Weights of a small GPT-style language model, trained from scratch on English Wikipedia.
Size: 13 layers, width 192, 6.1M parameters.
Architecture: learned positions, tied embeddings.
Training: a variant of Adam for these matrices, 426M tokens, 3249 steps.
Each number is 500 + 50 x the weight over its row's rms, rounded and kept within 0 to 999. Layers, rows and columns count from 0. Numbers have three digits each. The size before them is the row's rms in percent of the matrix's.

# up: layer 5 MLP up, 768x192, rms 0.0627, rows 604-703, columns 64-127
# down: layer 5 MLP down (transposed), 768x192, rms 0.0343, rows 604-703, columns 64-127
up604 046:451480480473440388487539520472457481489457544498560361572440493430616453530501521599455498513526477568516483456472504597449544479482564525637462576561457512554443464520542492548452574481452441
down604 050:565535517551486553526447487524499512494531490474440582407529499526422508447498475372568521476483508513458517580537503401527462492534437487432558475471554514443549568578465530545549417523533550
up605 060:490494565478446461483455527517513490499431523505522368529389546456578523526532558653419459499525476512409499615379485509430485512506525497596375498498433412552532475509560457509473529543497493
down605 061:473471436546487534500537444508467513499494503496481634451571476559464518406534496449552555520544489503632511455611462420599505464489409491513536524510527585424505556557496484513504406595547502
up606 113:486623404444519541512503453535523416538611503472534440483500472516584496529526481383426511561527448486489482519555511564429543505572631544527491457428459536514546609478533500522498513558498503
down606 083:494532591533495474445476527549439431481506562573484495470543482444519553443466520497510514528530515535466584580499501442488576463488484523575578512427578403525501436450489497526413435549477481
up607 106:530553486576489420526467546423515551445471510487424500567572404552505471502527454532538490466529487528505501466566500548485543518484556549509446588549494512539477517363520514580635559545462474
down607 101:547590534450521490522496432480456558501496440476434358478440612503499503516501487483580464524519514508455559571493512502571541434533644543480537520457490544474373522550609488523550442512404522
up608 102:501514461519488485573529437506554441492455490537472452574569469367486418545467450534564538531596435447451472479467573577525565532520549530519482473511449506475574515485590426511505505566462492
down608 109:503522492537494597472480461515515650575537400493449472552483559439539481536470447505504502474440516471482600563525511517425398557442624555585550488525508482515554454548504406518480511503507539
up609 090:529509516486507504519543568532379644519420498464476431523541536513538506530495562476452481584503500477487545535537533437387494477525572471536497486463502413453396510451587447432518450500463476
down609 130:475492558559493562506512527464568393491517489553468591496578512404495505527467508553499464466534486571468435469489431534587513478569472532434481500592513520524572555495535564467504511580601517
up610 121:469501399525497495473494608383492592418497455452459512490509444553425473512572594500437462507561512485467471437400497513493545533466524454519479515477505419551666543512588528537548543514450424
down610 103:548507411489494527498510446567498570525504514454478471395516567488644483528498528508495493476564503488485459529600463578444542513496468660490485482369451483566602494540463552512555501532446475
up611 092:575476456540515545521494500473502479414446544546497472622480508480543520522519557473490473478548504544465451530484552552419569533498524459441419504374465396475556559423584509525457520544422460
down611 069:555553549530489494545491526551450490567503559527494524445489474520505400513493519519493500517535479534515495481467508543452488525440555571517605474541519576397485575491563485458592445578491487
up612 128:514524535524466544510580579454364414464482437465462548513510504470531461576513493391488540506462424414500467483478459472451582451518593544504456596538509451516450426490472643541553538547454473
down612 122:563473571433506489447508557460471512571504469559459595511542478487516549473455474596503503502535471454507444529484413538482443455518519417441508538557462499545518468452543494459531530461484461
up613 123:456472499600529555392545618471486571459405490490448526488471501459530484577562486481430464532439496513534460438403447434478542501562509498602589536554528557532545474566476414552483447550454425
down613 111:570488490452476466479424491550585492473560448462524552481530583429553501496524540533432457545486505489501527460590492480379534517514516569534455599569507519481508566572566522428441411523431435
up614 128:524599478495467445504532450537436467501437494543503485500489405460559478624555466513511512555530488462551542534520446498483600489486499512476477533533534412455473464490550534509468550524453500
down614 088:512475478532479500522467530550482569646392513432449419559602555482433458494529504455540563531416449563467522521476485489548438569583429547426521534558506526465576597524570486408553521510517511
up615 102:519544417511522524532490465498463509480413491454511475524504466482565461573627452499426386479585581518569484517474546471508593429512550480512451480414514430396506546454565449506455475520462438
down615 094:502549530532530514584455474511471570488512500443454506493499550444490566342441468467492448554429550554481489440451472613469419537526470490540519521431507487458480542610567480542469451552517472
up616 111:555524480409453581542558390576486494511458434598575509551373565441469495538529452571477489535510471462519486573534436455438521484555431563501462497598543527490590520534468487520435535503482468
down616 064:537350523526500493548473516515504550505529446528422491521453502566509494448465462483475451504486508431515506506482534556453535458467556491509523499353517517498595504551544483538416454553502471
up617 032:504493536399466470557466484451626514413500503420439558447474387420642467508521537533501514570449503492467514493545449520500468460454530431534490551544524430484475490489538458522500542539461497
down617 023:448539440510480471542543494606395491530449430528574462552567553589442524501583467414568452427580507544519532489455534467546463480542493552499488520418517558550507534438477551482549402567566501
up618 098:578570480511498644572450505596475460473606515509594558488479505517493510527538538478504456439562502495426411483509467438415515436446514541469525561532473485497472509453467524474547508528499410
down618 073:431494458454465519505518474437517509508483516501410517474417449483488548508452411499469564433481505511483524452449463478575476520497470542551489522554542467490598538471425540569405503497541528
up619 135:551506535553469470517555498374526500451453460445520528426522513439520465574499565507471556585535410458520527543520457515362513491527506479460501532553449586571503426527545467580527512561475486
down619 143:561560524531551485498453501494433574512556524570513563468486430525470504473553413540483557439464478498591537527454572521540431440330519520523543488426511476483467479516540579479512531427461411
up620 128:502626520585444447530515565491475513493439554433601443538406514501581513555491540503455504537474467483509428544517498475466567478635539587482493544524520470539467487432575481503489542556464535
down620 079:424554397426534468504503494562521543538549504640537468474468546442509413442508504512441522469600489474515529461571493499472443525590514543506498534602582503460499429509430504401480528510631467
up621 128:534529446474483493526562514476464540506504478414527542498564452455462463540528501520527525517470485524491458481401468548434556513472583480455494579460538543553391536444568522535457516528516624
down621 101:403468405557508542541550625537470469537561464506530543497507447463495472484488453538478566371409498555429497445384499492550491544475472415404516543526528547474437456497524561506369376580460495
up622 054:505489451597476449479493495464470478522488502485532486475481532388576531508455468604489515490510514492561431401486513484527524500476516401592453523425415574515452499562494540521501602506526533
down622 064:463530507489506508495528536528514534492530577548450500504484470596439448456494562449545486531493482529444543560512477507449501519499486608385570497598559451430528521486516468517485420490444501
up623 139:618573432409511566438461402480560599434471492615581501450463561400620534546508496524467484481458497555605469522465487501519511481542533503473505448528536467541441582558416511508434399515503595
down623 131:410535457374521509482471508502455532519591467479538559460462588542469482503448539498461518514466535477570498481562546501505487506436531510427477514567343506518479553476462446472484427432450446
up624 128:504496501402471469489459503446461597483442453523463427530552457475512520517573599489468440568620501466458505521406487490449539470499540490532437519509495445536599571489644525531602539481488463
down624 178:468482433446511599467344461580563445522415445542474544502510517426484529504489520477505537399540518514543476507424492551448519439497454464487540514501498462447478485563360612531444466468498518
up625 096:493452491551503538391576593418495596488524408528487424475472527505487663510493563511457559604466400499435520473453449511474520432557530502518474581479578500560592535556510512545552522549459450
down625 083:426444471517493555444520443558514514615415496518431429532515590475572534547519539557512505352503487517496528509542477478435633555508353621634510434528578519539546373501608498494543522586506441
up626 125:488498505505474452489562528476391512428512476481519536511530503519480500710540564464447501524479449458617421536517443502482542485496493513493471562519535574582565440514534571520499559571396451
down626 125:549544525504496533582435499469582395516428517518544562517527521446411470462484512566403393473449541458417539466474387409516501507591423384409526497621478526508428543428526402496469503425501493
up627 126:511491489416515514423468477499551423551556443505522580443490465392495486526529458514498489390560511571582552460441452490527525511476461493487544525476525507548529504558461533485414429560472512
down627 147:488488534382482472471398429533564523498534510590565482619478516476444509521504486607437464574469502533466451540488500422542585551441517520510520495520485525395561573485552472485542426523486457
up628 101:462538476487454525537563487482430540473527496513537464560550497419591540521427530506482631587553380494520516533487516466459516500527580532561496530440529502445498555445615467459492445576481473
down628 103:502474485538530431540561489409500446508520485469500444404505518491495511566567430515498499414557539551457440535450497506464566462578409559481539427571507537523509408512435525583471587507483533
up629 107:485457458579528393461544559484415564459518499504449448553544492621490577560487567476505413538500531554485508448481524447528559485507603374609506574557487390516485595480576560508538496523489456
down629 093:585482467471509492455603494548403572559464477466440449426634412517563429516502471554494508566608523477521488468458497548602514548498527546491473457459434488411522581572580442569535484528488498
up630 077:379477509524516435531400512547500515505489465482483494597559596520500549526513478571466446432534476556543451511505447438476529496490531509552533573507444361449524511495549532515455452460463490
down630 077:604575487479503531510555440465462471465560487503501517455485447402506487484495507471548543551460526469491483516469519586480405514544463518476466420489492622543532458553471418483540518485514488
up631 115:435442549520518547518513542453434525459566478451467455524581413460549511513538508583491422567558484461447443500502572479500536490572578463549542485423476461470487529433592516519602495488434474
down631 118:544535447458507514509508454430530496539535497583405509534518467474437547520550489512419564629479503465532489408492434490538504569570557461473425474560557466458499558489464431480484456458444473
up632 105:522508448642543500499517493412502492461402515592492469471538534443557471503509474450570513599548504489561473600535439602522506549566562467508510494440470522523473433559561519554508466510431507
down632 095:493474548416525437504527482510562604469533568527444414495496462582515451482479550519432493464410474477561466468410483434454563427532535494499560518509539570419494549478527514523486495498487463
up633 102:504489462431539485529487360403519505473481524477475496545578534479502449529511476502410472502651506479492470494520549455442506489510504513562576529497476556569475531446611471473514367523392559
down633 118:443465513582485414542487468514513538542408482553582438433509492531462443496486515531564485478399493507367539507469479539517548493616449445476486502500548593538491552545429462563481613430461545
up634 132:509501554464511591411573527513488473514553415516453472424480479494511596529530544550476493466465501529531497416455397560539575487485473495576466575407591435548559488578547509554470530553459543
down634 168:455464510534501603552460522520560585560405515520457445576486510469584584493497567548444483503517491536455499577489533473549551504507503511605546456537449497442463516447603428517519431535480593
up635 120:564509458486519516495588488536443476464529476525508533489537418458517491572488410499443545567521418444456505562490509494445580495501549498486455576502508532494586483441467419514528524508446516
down635 142:497542474527450541468619605456475578449531535538517553492439552485501523559494485519512510449441472551501506503588512498538503423470513443473495446518455548597519483555536651543605512363484471
up636 090:467406546540548457477470585505511420473509479533548492531544561564459546512556592558439508534587522493471462468413471591536490527486439438452558550469405494554624476460635545553482522500502423
down636 100:481495508518493467449551488569401577511446489441557502524475440483451453506515423456496503554475521450430520460432484517523516558529536524533519503532476534461423494543475466512556424515563491
up637 100:515565481588488474539590499511429588425436504480500469464478494482571489484489369575554549514482510489508507546533434504447595546574578441580444469504560448447380501481557474530547554518464451
down637 098:545468496430512499397415505470535581458509461513457513565472503575520587528453528562472513526427472459453480576418524483524493539501533561412543568603478527504479558470558453524495492511493492
up638 118:574523428564490533466599428491528511504438531512493505426501522452549444574516514487536509504473476494578391598592498552527564548577530546511482431587500505474447468620473535530517429533433534
down638 084:522477508563497474448523437458477511560492566457556488583432472562584529389430501598445467471462478435523479520553452530532432485494537515528519543395538525509627479472481516466529504474489601
up639 106:446601544382504564556468442467506464565464493513521472505564565444548499518509511486503480517527512495479466492482499479443579558508554543504472520386537504462491469440569500564603541538427562
down639 079:557447430520474466488507524473439549512562499437525486445522482542504412499498556552526554564383498461428524578482531562486457559497560506512539471533493533508542572535563473444564477540403514
up640 110:449538530462488565473485477497417474469428496501512475429398454404532526603559460451513529544542512496493423509439499482472656459524602520553491532480450509521549455547508568535433512620463499
down640 091:435537558486672525424466520452453460443475483473378472536492443573553488486557480546541477482453548582532500496450531494458493480468550450540475524428481524555460526553492630451477456479449450
up641 118:574505541454471415483527471518439485423490585554427414478613502486459455497559565479561475621594483490498469538467535501439525490550627458494516435445506434425494509453609414489512536501443519
down641 119:451540475497525471528540467561552527617516424510544585505561478491506466532453524503518530539498486461484517534567480512467525496439442527603523481561562554464503541394525435451421495557427627
up642 111:462526520529518553485534543580547478468538464537523534612484548534418465525498448513495506441395488536445420444531527494510543375489518573507485568395484551467449406479458450540463468523503433
down642 115:534464435592517483517502460491517544551536600490456483465502510526504431489533565446555518526547498501468501540474531505497565512539532465476515496559406505512495438471474541561534533461556612
up643 094:497513454431546553513487530452479461555419532487445406528506555455551498491484468499461540554619499503522461520512491578401542497536476471508459484366482534565528575593580447469475554568478458
down643 101:512575529554504466441570535397493579506480520504530488493565468448443497487482559542500480538449466462459561483445508510531563467547531446492500515554501510455632495440477593573474515446503483
up644 111:507587526533462490517412432550443405475539497549497509466461424525608466521511452398527525458567455514533486534488464453434570521589596537513589560438546584436407425494522511458465562535470494
down644 098:566526448565490567377487473479473383501538518487519565537467494440487464461413460529523547536518516503566541478480483489575472475450420513531517466500529452549555491471482366475519482518526526
up645 093:479473565517504555454462563516532423513551521480500524563537506388499417544581447539524478435558483542426484456515587557497517471501409548591540575446513533523511351526521477511498526523437454
down645 091:443477471502476559468499522540435482479508426464471600510517510578474589493504481453520483529511497494548490452500468500551520417601525398446584461474470569498527492433492567571479450456559431
up646 091:536535494559544443415598513472377595461478423546502434584556634429517500500473441551477556540557485435507523458462561585545473499560546421573523522479466409559498516507509597453475527510480431
down646 084:440471590436492526510555459645531506549493569575485510478461455473465492483500480504495514395529498446499538558514424499598517553380441468592504524571548499433527490483516494487488557486541548
up647 035:549541583598511421458503467511489556541455476430407559560440553391341471479553420455526525524533514454406475513551462523477548591456560512549476467465490534516433530535544488531427514414565469
down647 029:388489446443545540548503562474489466494515542595537471487550471572574550477441572537514520510430447454541564450432509498515462429477486490461586478552453541477564452511416527506579500533462564
up648 045:517486464556439531493483544502434496518445479557535564560492615437463493479460406514464556471533537511510550420619534497651526483517480552460478427460523539529516592522499582505496473481509439
down648 046:476495585423510497496476418518535477466544558488478442469510398490520492518468573517516455610425483503483460598396543502330544564472512498458504557579443470494541417570543489470533507496487569
up649 030:367467474693532475481480489455424454447596487465515562556505550438548566507399483522548468500541498469392507509524444466486476464447493467391488494477504563582493484575462498517499436483569492
down649 023:677527526382488559524526495499522600494389554573490475461536473582456509467482509542432501502440493558558478493470532542465563511538519623520506468523442480391541541434503510499501574525495551
up650 100:448482450506484568480515542611453585465395570503578381508489474411588464510523487497523565484545470499519488595448446620502550557443536501497345532479433485526564508622496553513441529529510570
down650 097:593526533415499494527524391446611563578582492486456485509450488514542539505496464498511498501456509499550500457557470407526421465550442529603615450499472488448456472540390429518475457570452565
up651 137:489506514483515542447455493493540497486527471491441505519513462509561533565535465485517491461477494504544448373448362529492613481511546520532503577524553517457554497541468567651437451541495499
down651 178:485529542471452416524581454470419528534409550496465455562436496521545549498441421465491429520520422476531446550466519533455556554561522512606440477542488546480395468351472530576573541584567554
up652 123:560499485492525479493507408542343671535445531507497379469538405539629465508483480507554522539434480481495493484454477527444541511516515496526492498536547443483439519527559587473458480509521501
down652 108:403457460511506561503569615584454447493535470517518530588509444500414541521535506669502567524387513460547440472523536479567448475505492454513472546533454563464480517506495531537481525477402557
up653 082:519580506507497527451503573537473451446569542517446528535468598468488499541467387522527511502519492501595505443522542438462489563489533458500452506416496537521415575500475561485522488520459602
down653 069:400445496541504518561500439486492530555557482471530459449525529478502475470471554461493448478403495554474519615524473538580493426581359573528545532609483561403590418605488455541478516545545445
up654 079:548461497390469471562453480492506615395522550532600461551499604483457418503489495501482463584528461419432429430545504434476484447505504492457500569568465537446511457471520500511491513455507428
down654 086:456534573559521534480552497526508457573512459571428544464493427494566556504479560569533518456502498555588528588479552525501482502554481493541503466540508457544537531641526553520498462562464559
up655 091:482530546515491483474523458520578500473525490504518498439446487542460555507531489461509473482458518488543456515494503523501559497514549506418515553504502483508499463572389555576476505508515450
down655 107:444542490440476477506525456449563507574557542512568502516454550520547495525492475497507552486489488499527540543476559531412432473446449505448462468566531543464453504453499441469413526512628534
up656 033:514516539489578475562558539547467497410535465436531356416488518533463526523506558593453355472444499476352514490453539548424517441527501549552495538542450474537523457436534546489479480459440517
down656 028:491482460456490487442447468464539510532447486560501525548507469495557508437509481354565560517537488551513450550556406418654439491473503407503493462470513551448438548527408496614494520550561458
up657 110:413491572457514571474445457483473474603526437441464510434485499509539570498519497495432511463466503561476532484510506508475515429509493566499505557470379557438528422530410498487417393507531546
down657 127:510444478511514481493548488549538485434526481526606470506424472457447525512555602535442509488517496411499490569490485474493491550550435485427557460534531539543436486486528508531462434421490481
up658 040:433492496583467467532521528463452479411563535468562442525484473394577552525493532532545474426482524487535467524451533599437510416424535448553480537494503528560467473556551468483490459454502469
down658 040:579521513490501534483467484482475544525450493508456512483477483582435438478482477507467525508492494520426521497528487417545497569584449607499519483494515519410545538460392539576481480570513498
up659 039:498540495534528480484490513546471522408462506439532518502545534424541561498519529530511402562522479469585527377607459447524513486497457444427517507404483465588450476550448567501470564494551580
down659 035:505496507501477511504473520527505434513570511520502493465428421525462428476473461507520471444471509546417452594446531551456413485466521586518470566593490522417518550425614487505536394545475462
up660 032:538469573544461425494549495561440496621556473560466496510391531469494512502519552596467574386457508576497453474470436538505496509484501567602467490491484467435524583485487424557522425424457384
down660 024:524550439495542491485445490400644508433517561485544499524608450481474514427500546405521526526529475447487533499515560411511552491478486429438581449494521538595486392543428531500404540465522551
up661 136:572585506450470483514487423483496500450485496412549385460420498482576559527533464559519503506450487567478499538483419534430562539560517607507452452512528470448476451522477599492523537542433586
down661 146:552487469511507540434391432500522472465460510446572453407487574559475526466443604493554515573346527392468502441412470532555580495548494531466508498612555512586470366501421463569513490563503500
up662 113:525516536510535530457512491505471524500466469475469530448463538536464489598616521435435436445457573502557419441484468536480550447469527450435506586512468438469437467590431529589507477516489502
down662 088:470472551583563481492457464542551497425421526508510520461476518524570468394462488572538515475486519502438446586504502491509452500521493544471443416523445400520571591464488539609486469603521482
up663 115:604522444442470512515445418522543496450381483548549550494485541424553470516518554530427511560458506559542508538503442518445490466490545572465496487502549563486502590521451522465459432499507577
down663 151:463511485454505498391429472540509590511519458506549470398582551484498449551501558446463460520447504555562491599470501552460472508547518532472477403628369455433505546476477482513437414482481528
up664 127:554512478426504453485501510447476549485461484445511529475496510474626592542507451582381507475468479506493451536455536501334569456549535508461438529529508490471394564533487524525488455520461523
down664 146:483451470460446522450556623467480602562512494522477501493518502508499555544467497590496594433407346526467484404399525504514505396526497433556488551606473473531466509598494569611500476395459436
up665 111:464433542490496545455568498525477495458511465522512533481503644459498494664492507512473505514490462423642427463521497490476561461544509450488474608546500485588483447498500497564458530560452520
down665 071:455431566529529474489444545523541477446481486552500441528427546567581540466485478562467374460457458521501585476478569463558509539518431441510420519432461484527469470438500465516498471591484464
up666 052:453535544444490482493448396541593476549456606606543522534421461456426502521582494525520486512478507488521515563503491429519513602499493498530428445542483452424525507458510467496507514623469538
down666 057:532427455523500471481527550503438513509532389402424489495612541539499526474483566513453519506550514476453502425470462569445494428529498511512501594481504544586496519525503520455514482407532457
up667 094:542619452468522502545489496494430565458497542425559421465417542512551473514531598414562481493556504467418403472441532516451505503513552461493512556548419526447443492512476519474521542525493473
down667 107:471488543579485475495493508525548370517523466568555519534466462472447542496468560549501481497523513547549615539489472437500501553487489525496549535456623550500548511472517508558564478490468479
up668 106:566411504498495495482520462415542561519466555501405446552562516507535489518498467583471515594519476451519483521517513599502548483537561546501346509531469371498473604465552479611555551528490548
down668 125:497443412467485591489378554523494453469532489490549568573466533509357488509496510444454517481483493502551503543540418442566440548600518420525526496549534564523496537607503410464503427454444528
up669 134:547567402465473606476504516592398537444466476499476496411535456457616572546501442477462511493514488516482423487450466540414581494570569510481508607462517516482490563558502437579530448537521508
down669 134:555490523480494484415545593439536495527480621443458511537488566557510510531501552549521520534480500549566510457483479466520562461492436539527420382458506393486475399480523574498491490444489496
up670 139:481496469517467520530456524432530518508543472598512526511526413492517581555545510551372488507508481568532579456423409520457546446509569509509529543495541468541612549533510505625498454544462434
down670 166:462508539465511554496505501517437455511540533501519419515420558497482593471427432540456533504527448510409506507514500437481414457479492510527429629569551398434362509510518517496514487545542470
up671 037:564547576420505509520517543515498553549449509491440475541471542566404472504557391360511575452519492507441519540444516535582463504497576497556483491451560475523529562488587534498483437443546474
down671 036:501463455502521558468499514453449466490477493441515480505501472393597497479464514641491553567444493488568506501541578498366572557505398532505513525475418532496494404481486509449506523445435524
up672 047:512554536460506522459529394557462471496337499487510491488503542531456494534518424605412524439524475524480493511495538503572510577522484596517455485524484498535503542495566458550521477484547463
down672 044:466460519506522512522448548451535539464575489509504595516522460404550450410418531445616482648500494516589520467462503509408564479472487473534560558550511473544526461455468502543485485497441488
up673 040:470454432565494457598531635439408493526554496483557504545462562474629510475494485526493463533562512482470524521519487543555506414456544423612502510506461558559502476513521468480498508464512493
down673 033:537538564441479535424459428474575523478446554509457455410529478520438487538494475471513509453443508529516449516486583449492539518560438516380487470517550469458564487550505599528548474554473498
up674 122:481534495540481503429465525494535414440463486419501481443522389517570488537490498410575520478455476424510463480471576471431557532492538590516444516476508648494451421499438547543510512574505442
down674 095:541427571539507453534515546561489545585459593435426565433412481474406507554516532511506478467494490437441476486532460452541507410509505512514427564526498522483519476441444403509660554523436546
up675 111:523529401390478523545588516454438468524547424436511581571483370499455436548505566490516527499597485439577468528550516572407548506610540473481496546477505507518455469489554471463542399539432484
down675 075:580495495496500403489494643460508483561401407522505521560455474564515397477411527462531544561499517471446507522470495524540404596459503543481525563621546547641545501455419540500488568533460406
up676 088:573548518414469469576507431537470417483501488414565436487465489418554526518492410531479498529617517508469526445495526522458530505537450571492451455457544573456466492481482536497487499497473510
down676 111:582588471475539556536434438571543530507494487497619470407668442559455429465475548489586564483448490506457452632487449597479549575438474607521444543484481481456542477494566460574457503517512518
up677 123:524561532407534610514467432483503471536516530537472408527516492496502504531526421520476460482514515500522472454519536449454502507467519509514510515486478467529628494520446556483373469514450521
down677 110:500487482416509491342504484548532576485483477517485469574532530456454463436524511509500483475421488523541495433560414590594625496506483510428425446500473542467576481478491508529465523497539434
up678 081:458601502516476582471545570628443441506556509564490452519453479376449481516476547542478548444552486443586533418406517553447481457528479495617484514520420542561519429493529454529510525509492498
down678 069:462481541441539479524488468367468543504463486407442497538509515585533527442522460378502435602424459546477500556510472451510560412489455454483533514546555471375473444522530527495471525524482509
up679 101:491433503499483542367495527526385509500474489501500472608527433507512546504483453488486426641502495560536459454366492495483529425511585525552470595528496415543614459469451579464512493483494428
down679 085:526493552455534424542502447440500548523498522449381527414537490528548469517435602462458542411497480471460568537523512520457522547393413417607472532506543465410404466533547544518454458498539479
up680 085:499419481526516499532423474526478525493494511485543494541557561455567528499524501528413410581550510525490461590540529395459492424501558565519467525486443450366468551438536455480501486519453506
down680 108:494505461387497424539600429488440559553484486495532495497494414493479414514524472455522533474567498535489496459528481524399555549604524464516398495515544572496519522506530486491447519495495467
up681 031:565501555452508420570477479526573531570412554509516595514514493405499549521517446414550556492482510457624497410473466473501542604463564487566496505463424430401501513487520503515457570490473551
down681 024:446536437556503541471518550522451520487563461507556522496504502536425515457514599544523456481556492509420527553468534568489468393499470567502496475462531522625465458542469465387554434357463447
up682 113:442465632471473549413560536467478520431464493574488528571489509462513542517516514589524525549492480554571525403517539617540553482504537421491508450611460495538458532612517460511381481511525547
down682 109:515586497505496569535510514496451527574600502521414448499511498509511541551482486526577457490531485437411496573493392455556486464464522451571560473591490472427445531328532449575573539479432580
up683 042:488490534598505557491477585525479564404459510608479506517532533492456489480448525378546500424555534499457420441401508536441521515508562586571494512482467461513511543524536457447467465486465499
down683 037:488500525410524517533507458423441485562563500414462485454457511514510576462523490574435495495455471413517573574570468448574502490500452495465519429506456544511512406498373543520491521470593505
up684 040:469453479500509501591597561455379420573542463532597408474520547563466564501639479588467432516497487451460526528507553556529472401474454443542508579449481583525499424503544522498515491470531531
down684 035:548534500486518491408433471501580612450446505435454499506484450468589406471419446397543553478501482584501431523498517451514574597534502492447443427555508486480503599530489572604518525582424449
up685 113:495542575505510573461437518511459448485447515443545499425434419525547482513538561529463539497495498467541450528469475504436520528468519548508439513477497504555460467438499560570498562506482522
down685 126:496465466509488512542617583477512515517502509517520602465563508471456486511475453452524507507506501541412535525552427479509497491519464474495516377476570581485488533509561466505438584539532572
up686 105:525442409449528472484448506464497588512461561549491498551684603463529469514535470575460498545560486541555453508410494578474505457493560465450466507485543432489569542466578397493482411528469437
down686 119:508537528585484467524514559500442432594498477334540499348430431485446453514463489471557522440458510500585555568515480523460548528588556507556524501480494564428438498561481530424427518547479437
up687 142:532525419487481432511563473548426517530376556424485447481470486485595472613505455491495535520476450457538469547526509514421590483554543515459447539501524462401458438509500545534503520527426562
down687 126:528468438553510558471469477451468529473484501515513532483556551379465555490518492534518518555520547461548461407522513529473492473512526433432523486542548545552454503517477544481505513569510473
up688 127:484501411544498536379475532447411584534523466459513510481476515514487552565525504469456487505444488485548376414442402582486542470532526447494472506546470524543421482579477508549560454552484482
down688 153:549496540499491427451426492519464552450451574497481510495556574458516371471502473445515546541415480490479562530498527546474570547537597531454586457418458524583573512534554522493521553580459534
up689 110:567579537489489475422573452499451600530476578572578506518534474525546494484492480510455495516553495558539517605518434412483515576492549477461489459475491547491471568395580549517542521481439523
down689 104:447516424402512506477478518483477593492588470474521479540539555462534508533486359550508545590580500545532525499480487463448474502555491458547583469406540524464468512553554482581516438521488585
up690 066:544569465596496486479566559532445503498589535538479565540452519479430571529496342441555485471541525465552520452513518511547500498423510516630514433365499523492481498506505435490560552468514535
down690 072:464486460437520518560462494498549435498427461535480444469520501517557446437458623561451515533377500514428479555504449502378486521572454516421475556602527489443551460530470548487398409516456499
up691 091:512492415502486463511544512501498462456419558594555503508451502530519574492509510525476566583562507456483510517500497506469501441496529431539556479385504473461483591568582515529505457527554484
down691 074:471480547482503418460522487483564523508541545464494481511527457468546355459492494477522503475544468572517451411445493483536463452529597545422482482667420506516528473425535580531497532589492507
up692 124:526626453509469537548452444490483481532465538489506491492428482488655457539505437533473581556434429492476447572565473499549517522625514572564581488486499568442384429535417501511412492575492466
down692 103:435492449622532509443445451550407437441411419495430521585426502483406510478423445506470475562544505512583497477565484551555451442615464598465622545373465442511492577482506542523585528567458552
up693 114:493451503472470597483458531464507459523573548520426597422459529453450481545550476604470513488419467528536458501499552478475534468499476553492571585466433576462523409538446439494424514552481422
down693 096:447449505512519482454591456433503482495570570580379542576576466553518552480492527536486524524491473434463457470492506558453564552578569527473485493495472499513590564368478529506530461547518421
up694 094:429499506453508509448465494560545537486511519584469534654558549383470529521545500619453547513509476443559507436459455574573476515458456433469387582533523504571598476511501567502568434505507540
down694 085:437488508424480499501458506516512553492501411510457443544401493526459535540556485383537485563515504510390487470456476447504615433516504619526585485600507530445457506487487462456484546523551499
up695 110:524554410543488525535490516411483474491412486615507431506526522401519462533498530430505484417409490452506501607526464424436528571617533591524528425546440529419419516607423463520561471524454535
down695 095:499497517543509498640531525534461523470570484496494515457503496570482592477433442613476504496518517494495438408555505549517550516458484351533472516467440484586558422573524579470498451523505426
up696 046:458469438551512491489460463518446446495452520449535535597493533368461513507470506517470502502538512498451525457515440467450509508547530452473429563554516501456506482496493557580412411507483467
down696 046:566493492477527445493526522501579601436511519558485491367540426583500536477498462422528464556463484541525501517487545528539538455420492571530561382453455532578462562559500482458599574616504547
up697 108:500529468604500457480449519485572449451610509520433558485530517485452567503546425585461489460443484544550496508466484472567558504553518526448483471507607376463508501582498543553443577528463532
down697 099:487429469507510499572475503571525473489543505583458424464607492522520523462486560623475505593407472478542515454452479528504488519463415557611425484560459574526513426607555482572497528524522374
up698 045:495558451514485467409466493528545455437564511449634555563504504336554518531529451455555497515501492424598499526567489430488488470534512363436442462607530479457475498517468453498500512510514490
down698 040:469445502459488530561509491496430565506415470578426430458473518615443434461491530569524464463463509534368541436413475589511528502467508623578519540445519537485562476476535484534477460513514529
up699 083:506569464482499515439463535486475556464495512500510429521477555423560564539545554558398476550551499512556449460449416535429581455554530472562445528460494446497497529571603503573483474583433548
down699 108:483535490498546533450452507491445578477488460514478422493454548399500527492523493542402498510523489515521487444441433507412505455596551473514424559448501470469507510602585562506445485554439530
up700 038:469514441516517530596521554540399438425638495454558492478468511465609604463520539625457467544497495469510505516567467485474497390516491501520530550534470461542481456495429535503523471503443542
down700 032:511465520427468481419509447464645553509361502569459471464537527542433437464520424399547479489497508558490481536450490485584540487505492457436474469473497570407507567470562468543551468558608481
up701 046:558518485524530485356448428592543525505501626498526434565385540398465490502503499541517454493526564529598503586519537474534535599509539597592416407511442558521494527505497560446526560605529486
down701 044:423467522502446548592514558446426467539458444531434559457563506575483523480484521478448464573480525461412520426457443509402467440452424488420496614535529424484525474556508421607427411390523490
up702 091:537508456486466509551491467533500539538539540525495477560559445462595542494430436511430612536587357448526504566550528487518557532574577608524435505467475545457539549443522465511494512566487490
down702 099:490530530571507452491522477438417524518489495422588535476552475496503500698510455547509546434502521429514523475502506503498460568451503421600547470506438427525513496475576470481483547494478480
up703 083:474454419563504507519538471499471532507424545471559473539526616512485518550522516513460460554459502468494470521495563387496472418629532537404555492596374520453408514432469469475473490489462494
down703 138:573519564493503558587464533550542400535499479551461509477559428518537473478500461478544519451557499560516543443438493549526572559389450470599432480378586487571609515590589572518496528570448473